config = dict(
    d_mlp=3200,
    norm_eps=1e-06,
    rope_fraction=1.0,
    qk_norm=False,
    attn_scale=0.125,
    init_std_down=0.0,
    beta1=0.95,
    weight_decay=0.24,
    lr_head=0.00865,
    grad_clip=0.5,
    schedule='wsd',
    batch_tokens=262144,
)
Each number is 128 + 24 x the weight over its row's rms, rounded and kept within 0 to 255. Layers, rows and columns count from 0. Numbers have three digits each. The size before them is the row's rms in percent of the matrix's.

# layer 12 MLP up, 3200x640, rms 0.0345, rows 3119-3199, columns 384-415
101:116112166144121133120186138128123060099143137100155139068125157119122146147165126170144125086103
108:073098115148100139131111141124088152121147160133157131154095149133157112120096108114131123143136
110:133084155112176130131141132083158135108110118098144146118119139126139142120133135124151134160110
103:148122140135104155163166129130086119168090104169132116110164097134153135089112140095150120074149
116:117152126120136133163159108137096139114160149139159140170130153147138087118143135141124120117127
098:124153115131096104121072120104135142088109155127079189153134101125188144134161104138141108077145
104:104161142130157059138094118128138113120108111108135119105095125164106150170121159154128107168138
104:118145133125102151163134154110130166101127169090066128132139143137177151097125146126199119142110
104:128104164115117140075129103146127075121112090148113133102134157094161122147158113146090122112133
085:153137129086125115167120154110151105137142094155161109200109078155096138125100126086104147118118
093:165134116158130142097118114134117112103127066103103139135100154108135135123178135151125139139118
099:133092130181107147104148133141127109136155134100161115149125141135154142156122118151133162113110
104:172108108142068079138141168096136079099141135091153124130117115094116118128144107143129117122145
095:124100093116115132128161140086154155137134125161108170127137141171116122140195148123140115111124
104:127133131111137098125105141128109136145125104112120182135110141113116141126116149107116145123103
086:122129122151147146106130107125177150140113133126097117135116102083087118142160139129117146161102
108:117142153116130147134137166131106133150149120125116121125143138126107136118126117145113128103126
116:133130138127120090117150113160110146104123107101094141130115152116109111149137067120115129100118
096:107098094119101165122121154119161144151179148101153118144132159136144135160122157093132103122161
100:105121108125168132119099103122104117133149109148102147161094111101133122143105103130114153155104
102:085138120116153128125136135102082135119145133139163102152139105106095098094125150116128118145113
080:140150119103131138135103107115143149099148116133140182126146132155115113086099107185173123154109
097:133083104105137140129139095130141164171110088119137137104135111126143079162149100124142095109128
109:187128096115137103098111162126142067070111156129136114105122135138156134105115108122161148160109
101:146133145099117143143144138111165134097110166131081118168102141141106109114103123135152120135152
098:121133136154160140100098141082097108125164146154118096097173104121114134103128101142107125119093
108:144169145137121126125093134126144131162154140127101166123119135138113162098139146127063144158099
107:130122140135136137131108123149162080144129125165167145130113126107168092104148099123124114133137
098:125113134090124179138150107081153147137153114125122118177118151120104143123121155104169149115122
115:132128162141132141135140144130118096132102109126111123129154149107083168121154185146137084147147
095:124167113118114114130126148155149089149115159089120150088114098164118068105171139079094132139150
103:118117138139087120152153164143098145134101122141128123154160130118129105114111143137142120134125
101:149154120117136143095097134126109136086140142099104130144112141107140123177188131126164086110189
096:120105136127084121151141118105121146105122142122128108110071124095133148122120084153146180126112
104:107141155152117134151174139127149115142156112111177135111117090124118148096086140110077099140064
088:138119136109122102094105076100134117161133159108117121130127130130191144139128107134131165071164
100:087106083162136093149129104114181122122118124109114141170150165130105129134140129118142125147102
097:107145146115130162125093159118117115144097159168166123116116148118133141127132165134099115176128
108:138097104116113139132096112088136114126081145174110134123123129112095127149168137091143076103113
104:176113114154130097135106137132144134116118167155117130200114132123141094162079079147105057103138
091:133162148096093134126144115132112117157116132147147146164140145145095112098170129185091163089150
107:113134125125114100137096097147134107175142103157152129115139150167141104106124155123130114129091
102:152136126117161133124179083147128156075117110129104116121130178131145149109132139108152120111151
096:104176151158160095173132127111089140116136140141141147129152103174087153133145112133120138130071
109:180150144132134125160126129138099157112093130091133193122111124136148116095138118166106155101127
117:147127105108104089130107118137131130143135110109160149124136106117128125145171117152164098145111
104:101140119093138116180139119162119106093103151141109088172126139130089160136105149112130151118139
100:107119193148093110149130124108132135135132140140123106120088135115103120125116105116125123199125
092:142159112131112100121133101130122106156128113126121113105171097094141125111144082155140097133162
098:107105151102156108137134123137160125129143133167114113122123106101153106103143138109161129125108
100:145137125170119080069116126098161072144113123166106132136153104112128109129127116102141138150149
102:112083156173080108115141132153120186122127159131130122113112151144171146105118138124134172137112
102:137117172127108105133133134131129163135119113149112114179155088107153155115134082145143117152133
133:137144137139112093125142144148115154092126137119126084103133125123145124127141047182123122117151
099:115146081144082146132134102109110122128153149099135120135128133110108143114116091116147075141109
113:063131161099112093093105077151147162155134148099120125157132154167114142111099099172118124116124
102:115126135101086109141089131144166097153136098158127137124142114126117118152123126102150121114132
093:146119119152135139119131154136115125103059135128157132136125105125158131103105116125135121125090
115:103103146107147137112108144174116145118168104099134117151110123111099110127160118118107083141152
101:114128143129163132138127086139108122132134166131125126121150075126135133119168092104138124102104
097:140128103125083128139104157117152116131146118137155111080139099122142102108106089123127123110130
085:124151100107139141105123057114101208165089142105155140135077125146107103128150111113144083128151
081:149098126080114144125129125137145068118114087141127121118153136086108101115148144126141119110146
089:105134097141124160119111149122131144119114113143103106123132135121131143137167132086115093152112
114:141139130120095147105141144121126135105119146114132088145143124159153108155123168119150160127160
102:100068122137135141104119099111182101181147165142103125072096144117142089100144135126141133084113
099:161181190134155154131100108143132102116128108135119138139139094123161095150140137117132167147133
108:124110134132139113154095177093062143100136093168134117113157139108130159135130157071149100112144
083:168109154098170109159158127131158107137095155109147150132167061085128119098136117135190123118108
095:143140150141128122154111130153133115105116182154119143081152099138130133124184101130114146085129
102:153118132132164127111156147097152141145152112150141154141122120094095134109104110130161171115103
103:148141135122141137142091115162099150164124091146098153133108132163109140107153089138157126145133
104:144106117089112155097208096092131100130157137124121091075121112152127161161116100165115124099139
098:140125148125128146143098111145126091137074143126129084110165133099133155159124123134113151112131
097:181135104133133152162098083157137131140137122131108127165146132146124131119138149100124107108120
106:108172129149112130114161143105147131165097116134172122127089125096106129138102147123124110099137
089:072161139119088120088155122148090152129130156129140121159118131172117127131159116126136132134129
088:126093119195157131147121094119110149147169143103136121101130135139132134114131124090128125127148
103:090110156121115118118138116139127074152115136145122115151144148117194117104193094122105172118095
069:107130111089124086094081126158112172079150172130117131129170135111125121170150119160097119113142
099:117135134109148069116158096188136081133174120104172123106105102075159126114151142079120148131145
# layer 12 MLP down (transposed), 3200x640, rms 0.0336, rows 3119-3199, columns 384-415
103:118161126134162113118119126096115136100141095112117140120160152117130143141099149134111118151135
111:148153172162116179129178112135082136117124171134150091155144117119119140095167136155134148108163
102:110145122184159124155093117141153082105147150183147112136144118134136152102114138134140153142130
103:183157148099139141112104142089144118113140147068108161140130128133131107122143126133122144117151
124:135118111102134086139152104162127123171148103170159127153132132164111153153126123111128151151157
097:147135120120126155148164137130115117106131114117117089132110114145095140120146070132114147098124
113:154122146098124077114144112134147129166119097127141120130142109112131165146123127160127137124083
106:114122109129132122144135130173098129085075121148076143154124113164129160149141152169141102115126
112:127113086129149130161096105150165142118156119156137154173164145154175118125129158139144103131166
078:102127097130136134135118091142111180131143129067126125131158122125147120131103196144112122147081
082:134158117125120108147135111122161115157098111145152126161133154123104131137143116104122132072155
098:071143117117127121123155130177153134175119107134089119137126123173152140122132089127110132155157
111:158136141104138121144179192103107147111112117100180113154120111105110139130116166119121079081125
094:113119109093132151097133131128137133177107160113095131124094153125115150108075109137120107108132
107:144097175088103140185098121111099177100132170131116151117115140180108102134124140120164106097136
082:100152132095139115127131084156087164116144163169175134138124116153126161159120132145105119067131
111:144128130142180152108178122092149139128110144166164127174159066151103120155107138141140140129135
107:093165109122117195110114107161118166103083136157073146126129184089103061156093106154169160107141
093:110186110152106124122107102105163120126112125102137111098115114114111146118160119136136135148149
097:203114137122156114142125114146136165089122139121127134102113180145174114134109125076129103107114
099:074138083103130114079134143119126108127127123110125144098108130114107147106165063125087126122109
078:163194134126083120135117095094133137143182125117125111120085133143113165109074145132123133141115
100:097101147103149100092162124155152119114118132112140145123141121106101119126090084156197172151100
110:098160131088110130159121132145114126152175136131124146121119171153158100126055138094117128134115
101:122156095160103137172152126106164139139082127130133117149118133107126154134139141178162118155120
097:199149123119130141161114142169086119114128149134138139151135116105150110135118105084125163145132
124:158157115134141111127129107164151126141166112162122129096144144141102150119123143114092106169151
108:148171164151162114125122135108105114145091140074118139133105150148090147120164115145066172121109
096:119153086089164083108144096136137076166151137099146145148125115114106110052147147141126117129126
116:132106110149092150137172101101164098133157101096086118161120158125113152119122129088122113127117
092:147126141082150098079141107157105142119138142123088151150108111164153139135146102132093119113156
104:102143166163118146131110125146152136146130129099111168126118149150117101153124140129131132117148
108:122132122117131111109131130132157117134107164161147147143150135110083131136203141210129147160185
088:146097120173108119138146113165132139153129093108126148130142122159105143077113130171152120126120
096:128111098069111085151102136109088089161106108132128121105139153124114142114143119090085125115076
084:141139128139123118134096101147166093165130095085141141142130129162141123109110147144127105121162
105:135117132107113152148076145133131152149118135088125108147151167104133108151116131100164102190157
092:134179118134127123154160155143138138175128122173175154123144177101151120093108108112159087080150
101:156125104130139154108100110161135122135133129140150124107141153148115086167122120133125145145144
109:143108129121107131130108147137136118138162095153104148103159119137115101172140128101132103129128
092:107122090143174132137118123156159112180149138117141111161119138157101088128119104117164135133144
107:103116141153107114111145153153148103131118092157152156149138139106104093129189123130150138137092
104:194121118081109120139154171108143136118116133097134129114132132155131124122123136130147110156153
095:106107123116099101135082135152140092142095071103134149165119159130097099111151129098096116090168
112:111113088128156144150150152148088144148091203114152112138151127155110128090135164137106102141123
111:112115131135128067106162156163126159107132102050100104133125132136118077152150129149113142124124
096:132107111123132175142119168121146092157183104143130133149117082145096097122165124122086094128113
096:128127140122140141122144163172122128124116111172122141167090125167115136166115119156133134165126
091:167163109139159057074092107130131145114121103139119132135115126077152151150123140145139147116120
104:129175122071154137118143139107113121143112119148116117138147108139122118109160128096168133121133
094:128128097128140122101127130141129106086099111165148089155141156162123132155124166098138134109147
107:118132159174150119122099081124090120123174147138090115148131129183154119163140105095125121145144
096:126109129122121080085132135171171177113136091114115069166148121141109145135103148142151107145144
137:126156144146147145089156133130114154088130113149147105128112141138162118109092124151130122120119
100:159110091126101125145140148136131072117122145100151134132125155086160105134126088118071115126157
114:127088159132105126098155139136094142155103134126131158147137114104132092112162144128111114118101
103:137111152107091145106132123147122088149115082145118124120116176138134129159135105135155105125151
095:148125124087160105169154115144101163144141126153147163105154139117125118145171106109141145117108
115:149151142096137135101140156119147144113126121159130101129127116121117122156123119120154087088120
098:139121125084163140096131122126096147085149124073117129132167134155036139141109112124127108175153
093:093110148134108137104162135115145081173137103160146102126148126166114149098129127104103130141134
082:148156145164157119113103164081107146172158130093159112135121133167136122134114136172139144120149
081:095112129096122129116132126119138092133128158129136111124152137139124091126149162128127171117135
092:124154131111145123113108110097099146117108112155130105099134134121113150136113170118143116146113
108:127121116120143101106133145165114124095110119089135140094116138121147092123170096112081176111144
095:135160108146142133099174158113096129110128130166130105174134084121119108139117124124121130109145
108:105107096113146094135139071132124110087106164173124127099182134116133147140117100159140144154103
101:094085087111136147156129116111136156134149145117110115087108099105171089134125162100124165125149
079:165149116113066155140139122127129138128101083175125081105126127142119128142147125162163155128184
091:132125093085160108140145140109121147132125129151131182153124142155114121120124119150118116149113
096:142160113154168153168148139151093075107068194163117101148133102163124155113135114135133145123106
102:122080162122136147156113108129152102164155141134104112099140121120120127129172124124169138144132
103:159124124108158149074131130104116126084119062147112130100145130166097130144102135091126125113128
100:172120091144141103162111082146188110176095139114160136172129142140073120140156131125121120139114
106:107122173128167109142133093128144152158137129144149124151136139121130146172151104154121123162100
111:146134152137107103122132154093130096116147141149140134072087104128109109140123116108124124125115
088:099176120116085143136146143150133128140130163166130160109159159089124116144123130133138119130102
090:142092116120135134156147118127123136090143144109147126137192131125149162090105117108158162171090
101:126124136109106104064126156078106090114131120114125130115131113126130114122108146137097195087110
067:115138105164121173155123124146102114119121164113144146168161127136107145155154150150111098138120
094:151121148136104097104103139111149127175119126101143088150080133158077140129129109090096115156136